{
  "n_layer": 15,
  "head_dim": 32,
  "d_mlp": 576,
  "vocab_size": 4869,
  "norm_eps": 1e-05,
  "rope_fraction": 0.5,
  "qk_norm": false,
  "tie_embeddings": false,
  "parallel_block": true,
  "init": "normal",
  "decay_shape": "linear",
  "doc_mask": true,
  "dataset": "wikipedia_en"
}
Each number is 128 + 24 x the weight over the matrix's rms, rounded and kept within 0 to 255. Layers, rows and columns count from 0.

# layer 12 attention key, 160x160, rms 0.171, rows 49-63, columns 120-159
[[146 139  89 140  98 108 147 119 147 170 101 114 133 138 106 143 117 176 127 146 120 125 158 157 151 138 143 122 126 105 126 109 141 163  89 151 145 165 120 142]
 [162 127 123 144 117 152  81 118 132 142 153 137 103  95 137  60 116 110 118 137 123 104 177 115 143 131 112 140 144 138 113 131 132  96 102 167 145 105 144  90]
 [174  82 139 104  89 107 117 118 156 166 113 173 142 163 135 142 120  92 124 125 185 109 114 109 110 110 145 116 159 122 138 109 104 128 143 151 130 142 127 100]
 [118 115 123 106 108 153 103 138  95 196  91 125 101 102 143 104 151 117 144 118 135 134 147 150 100 165 109 144 147  85 117 156 124 156 123 113 142 118  80 113]
 [120 136 135 162 121 117 205  78 126 161 105 147 147  91 131 105 142 153 115 125 102 104 158  78 142 131 129 129 126 168 157 152 146 130  89 151 128 171 113 144]
 [131  97 128 166 150 171 181  87 110 171 130 125 100 156 123 101 126 122 130 113 130 109 138 166  93 140  66 147 100 180 105 109 100 118 167 149 120 152 187 132]
 [131 136 123 124 125 124 129 155 132 123 110 145  98 103 154  87 159 129  98 113  96 141 109 127 118 129 134 128 117  98  89 124 128 125 138 165 166 157 127 155]
 [165 119 143 165 121 149 124 115 124 136 146 102 101 132  88 134 128 110 122 176 153 181 120 165 117 126 168 133 139  97 171 143 163 137 102 139 145 113 129 165]
 [146 162 102 104 154 104 145 131 110 116 125 142  82 166 165 122 116  86 109  96 147 103 103  69 124 142  74 122 142 140 150 141 153 149 118  93 117 111 168 153]
 [134 143 100 129  93 155 140  95 141 125 133 158 141  77 146 106 116 170 119  90 136 101 132  72 187 141  89 120 140 174 138 105 142 130 146  98 145 115 160 103]
 [117 130  85 106 153 148  88 103 131 148 147 105 111 157 128 168 138 172 127 121 150 163 115 163  52 138  90 113 111 111 112 135 155 140 119 168 162 112 140 161]
 [103 110 125  77 146  98 130 114 132 127  92 153 100 160 157 115 127 141 124 150 145 104 101 126 157 115 137 144 158 104  93 128 140 167 135 124 133 166 116 136]
 [122  94 115 156 145 186 161 109  93 155 139 129 127 157 116 127 105 108 139 121 100 122  80 141 164 136 166  84 134 134 124  85 169 101 153 132 159  93 115 109]
 [132 118 118 151 145 109 120 110  95 129 127 131 119 153 148  86 135 145 133  69 191  98 112 117 151 120 168 139  91  94 144 151 106 137  93 146 154 154 187 162]
 [ 97 111 159 149 184  82 152 104 109 113  73 124  97 161 131 140 130 164 144 138 128 123 167 135 139 134 114 110  99 129 162 122 142 109 140 133 100 172 152 101]]
# layer 12 attention query, 160x160, rms 0.163, rows 50-63, columns 120-159
[[120 129 130 147 119 133  81 123 179 106 155  92 118 122 105  84 147  93 144 185 134 185 139 104 139 109  78 167 166 161  99  99 121 134 175 110  85 130 130 126]
 [153 121 127 110  92 115 122 100 129 118 126 128 156  96 147 110 137 125 134 132 177 162  90 149 190 144 139 148 127 142 179 110  84 143 159 140 133 171 130 142]
 [144  97 136 123 139 152  68 111 125 180 114 139  98 106 135 105 150 114 132 156 164 119  85 125  86 127 124 178 153  93 140 151 148 123 128 103 130 128 112 102]
 [117 150 157 181 123 150 109 109 146 144 128 146 137 131 146 117 145 131  97 126  81 143 110 133  83 122 158 137  99 106 169 144 115 143 107 143 125 153  97 176]
 [ 72  84 145 180 156 172 132 105  94 166 121 139 122 117 153 127 137  81 166 168 128 124  96 128 108 111  87 146 133 156  86  80 169 116 172 101  75 163 128 126]
 [124 134  99  94 137 120 128 134  65 134  92 141 121 166 137 119 139 123 111  99 150 108 118 148 162  93 150 119 131  95  88 164 108 130 134 141 167 120 124 147]
 [153 137 110 145 168 156  74 131 198 145 104 141  78 135 110 127 119 115  90 164 145 183 118 142 122 148 113 124 146 103 185 129 141 139 164 135 121 117 135 167]
 [143 163 185 156 141  91 122 101 117  94 141 115 141 145 170 131 119 111  81 129 107 123 181 116 128 111 104 138  73 182 121 194 136 117 150 102 114 102 175 121]
 [159 133 131 113 114 129 126  93 198 102 138 170 108 106 123 122 123 175  90 167 128  93 156  87 181  94 110 108 152 148  71 133 144 118 142 111 137 120 130 125]
 [ 93 107 173 143 127 117 174  97 115 165 115 146 152 114 129 134 136 145 113 113 159 108 137 143  55 180  76 134  97 172 129 150 133 152 163 177 137 110 116 107]
 [184  86 166 113 171 151 166 120 138  99 106  78 103 124 170 165 124 158 100 126 148 127 147 105 156 134  98 172 126 123 153  57 110 161 118 137 156 140 147 157]
 [160 106 125 135 147 118 122 131  99 105 133 178 119 108 103 131 121  67 130 115 144 144 108  86 157 156  88 105 142 161 151 111 126 127 140 120 184 115 107 119]
 [140 122 136 131 133  97  92 102 105 114 106 127 116 132 145  67 107 137 148 107 138 121 122  79 141 124 183 129 133 115 142 144 117 122 121 150 151 102 105 117]
 [108 112 113 168 139 115 138  95 100 111  88 134 131 166 116  96 137 144 106 111 128 173 134 128 121 128 120 116  82  79 179 152 136  95 142 103 123 157 187 120]]
# layer 12 attention value, 160x160, rms 0.195, rows 32-55, columns 120-159
[[159 166  90 134 128 144 156 130 125 129 115 156 141 100  85 145 126 100 133  99 121 142 139 186 111 146 173 119 107 159 127 119 166 127 128 171 110 139 172 102]
 [132 115 156 144 132 100 125 114 145 165 123  98 136 120 111 111 141 136 128 108 148 156 126 154 109 131 109 118  95 119 123  92 133 110  99 117 128 141 134 133]
 [110 149 126 143 122 188 104 101 130  88 119 134 142 114  89 119  91 116  97 142 139 124 145 130 158 133 110 141 124 109 164 135  94 103 126 117 149 178 138 162]
 [ 72 153 145 148 121 106 144 117 133 153 134 118 118 105 142 153 133 145 112 133 117 147 112 107  99 140 118 165 130 116 116  93 166 121 153 131  98 111 149 100]
 [126 139  87 104 110 103  94 103 118 126 114 156  98 104 112 102 159 140 103 128 171 195 100 102  81  98 118 104 126 100 159 129 131 140 154 179  88 134 124  95]
 [ 99 132  99 104 163 141 122 131 117 128 103  75 162 118 160 109 134 135 167 113 144 141 114 138 123 124 122 106 125 144 136 141 172 138 106 137 139 135 154 149]
 [150 134 126 182 110 120  69 155 115 113 115  94 130 156 114 119 101  86 160 140 158 128 141  99 111 126 153 133 161 115 140 116 108 143 153 162 121 129  96 131]
 [115 105 106 119 107 128 143 159 129 143 165 129 124 144 143 157 118 137  98 141  95 106 102 143  99 120 108 118 130 128 116 141 150 122  92 130 112 116 112 155]
 [175 143 135 118 122 131 129 122 128 153 104 184 134 137 104 125  93 121 129 154 121 102 160 120 149 117 121 150 167 140 134 124 105 106 100 140 152 109 137 120]
 [112 110 132 131  77 154  98 109 118 159  95  99 114 130 116 144 122 124 131 120 135 153 148 130 113 114  99 168 105 154 100 166 163 158 149 120 103 131 145 114]
 [125 131 130 124 147 132 150 122 109 125 144 102 110 113 140 152 112 134 135 135 102 132 146 115 124 115 114  93 125 121 145 178 138  79 130 147 154 153 117 120]
 [114 117 141 159 115  73  82 148 148 134 139 132 132 128 122 113  90 115 138 122 135 131 144 146 138 119 126 119  66 140 129 136 143 134 164 174 162 154 119 132]
 [ 99 111 115 112 142 135 126 142 142 123 124 118 114 111 128 140 123 117 170  84 126 167 115 112 211 159 137 158 118 131 161 126 130 147 104 114 151  77 103 114]
 [115  54 143 121 138 163 134 126 162  94 144  92 166 112 129  93  93 122 144 152 122 145 129 124 156 119 134 111 133 131 133 117 101 123 156 139 132 139 101 136]
 [113 100 115 132 127 149 134 105 113 137 141 172 133 129 106 114 169 118 165 137 126 135 127 151  74 139 127 130  93  90 143 166 139 139  95 131 115 125 128 133]
 [126 153 107  96 122 168 116 119  92 141 112 117 128 129 147 132 148 146 135 136 118 137 103 101 159 104 141 155 136 119 104 134 115  86 150 169 126 130 142 109]
 [138 137 152  98 115 127 142 150  74 146 114  92 139 146 134 108 132 141 108 112 141 113 172 145 136 113 120 110  74 107  93 173 164 189 120  98 109 135 118 136]
 [110 158  76 145 118  91 136 157 112 113 128 175 142 124 109 100 141 122 135 100 138 141 104 111 122 145 129 118 103 156 136 155 141 109 157  85 128 119 121 166]
 [127 130  98 175  77 121 159 123 123 116 118 137 177 153 159 140  84 148 118 167 129 141 124 131 123 127 109 160 167 141 123 110 129 168 141 129  93 139 102 120]
 [122 123 108 111 108 141 147 103  77 139 170 132 142 175  93 135 182 119 115 126 126 100  89 153  78 131  97 152 125 135 123 117 151 111 149 126 114 148 126 111]
 [109 124 121 107 145 121 134 166 156 116 139 105 128 120 150 129  86  98 106 106 103 142 141  83  62 114 175 120  92 147 149 146 138 110 122 119 130 112 158 104]
 [121 152 158 105 129 146 133 117 102 146 144 112 110  89 125 151 119  95 109 191 139 133 121 129 147 129 141 104 130 141 104 112 127 131  98 167 106 104 141 112]
 [ 99 124 164 153 138 151 132 146 150 152 112 142 116 122 121 125 152 132 124 154 125 131 153 113 125 129 161 118 101 126 133 129 128 110 107 132 130 125 112  87]
 [109 125 117 150 112 106 145 108 119 155 121 105 107 165 111 124 174  99 103 121 118 137 107 125 143 140 180 118  93 145 116 165 129 101 116 141 114 133 130 156]]
# layer 12 attention output (transposed), 160x160, rms 0.597, rows 32-54, columns 120-159
[[103 115 144 113 133 131 108  66 184 131 160 120 109 157 154 108 103 126 132 117 122  99 124 139 131 108  84 140 143 119 152 139 101 138 122 123 142 130 123 126]
 [138 122  96 136 121 143 147 156 127 105 181 136  98 137 125 162 121 131  89 111 142 127 145 155  88 122 140 141 147 104 147 146 121 124 143 126 122 112 130 137]
 [151  66 144 115 151  97 124 129 132 126 114 112 129 119 124 131 104  79 154 141 142 155 161 149 173 102 138 130 122 131 131  92 118 157 109 168 105 107 185 102]
 [146 106 136 139 128 157  93 137 138 156 129  94 126 116 114 139 130 131 174 133 160 125 114 183  63 151 114 126 153 108 102 141 133 130  93 134 100 172 123 145]
 [147 152 155 157 124 136 123 103 105 138 179 140 124 141 100 126 146 153 124 154  94 101 138 126  24 155 112 142 124 146 145 121 152 128 120 128 121 137 141 177]
 [110 101 147 133 139 152 163  73 109 157 174 154 134 143 123 137 138 121 110 118 141 120 124 167 116 130 126 170 125 128 120 158 128 159 142 114 137 152 106 143]
 [108 140 127 107 165 148 111 129 109 117 136 116 142 110 183 136 143 153 113 126 120 105  98 114 112 132  96 146 122 129  89 125  97 138 113  84 120 139 163 109]
 [121 124 109 132 156  92  91 111 142 123 117 145 138 103 137 121 122 105 130 115 131 150 114 148  71 137 154 151 126 137 156 138 147 149 167 100 112 137 148 136]
 [132 122 163 117 137 114 136 158 113 103 105  89 134 113 138 153 118 138 176 141 121 118 143 138 141 125 132 146  88 105 145 138 121 114 137 138 119 130 126 116]
 [133 130 136 156 118 108 121 119 120 135 141 141 167 163 111 142  98 145 115 134 138  90 104 126 102 161 159 122 127  97 121 130 117 140 101 123 118 125 134 152]
 [149 103 139 118 104 176 133 149 131 159 127 153 131 122 127 111  74 177 144 126 125 125 127 140 126 146 154 165 148 148 134  90 106 141 122 115 112 117 123 128]
 [102 132 114 129 117 130 115 122 121 139 113 146 155 128 121 145 121 164 115  90 117 135 109 139 194 104 158 147 187 140 138 129 108  96  90  89 111 135 104 133]
 [113 168 156 108 155 116 101 130  83  91 138 109 135 140 136 117 114 131 118 139 114 116 133 144 227 124 154  98 129 135 144 125 127 134 139 131 138 117 133 135]
 [122 156 113 128 120  86 120 147  74 133 169 163 157 142 148 141 108 126 126 136  85 125 169 146 150 113 118 119 105  96 151 150 149 118 102 114 134 136 140 108]
 [103 137 127 112 112 108 143 183 119 113 125 134 167 146 145 126 128 108 139 119 142 125 137 115  65  99 139 142 143 141 135 140 123 120 151 144 129 143 141 124]
 [117 132 133 154  88  78  94 149 132 144 164 112 129  96 122 113 142 137  97 132 141  88 126 119 166 145 124 175 136 106 128 130 106 148 129  79 141 149 141 109]
 [102 118 100 168 142 129 135 134 150 126 152 171 133 131 143 156 118  97 111 191 127 130 127 157  99 139 175 116 162 123 135 114 139  88 171 132 129 129 152 104]
 [174  97 155 114 151 129 105 103 140 167 100  87 148 132 115 161 161 147 107 138 143 116 144 127  22 122 119 168 149  87 174 136 141 130 126 111 123 151 131 119]
 [125 146 104 122 111 135 107 123 120 127 137 135  99 101 106 131 111 132 136 125 176 115  99  98 155 147 146 112 121 141 126 164 153 125 162 153 146 114 131 130]
 [110 129 158 146 152 130  97 154 162 145 120 130 103  94 165 148 120 135 120 151 128 144 150 179  33 102 100 144 119 130 139 152 110 128 118  77 128 126 135 172]
 [134 133 145 144 108 148  94 122 124 171 128 111 100 141  97 114 110 136 139 153 131 147 107 150 186 151  90 129 159 147 182 125 123 130 152 152 116 165 153 128]
 [160 132 124 136 137 126 139 127 146 133 156 142 111 153 115 150  93 131 132  88 141 159 123 143 164 156 137 119 128 112 127 125 135 145 169 136 142 132 136 137]
 [165 102  85 116 112 151 142 116  95 111 132 141 127 120 140 152 100 173 159  93 152 130 123 101 159 133 115 102 139  82 111 106 135  99 115  89 165 100 134 114]]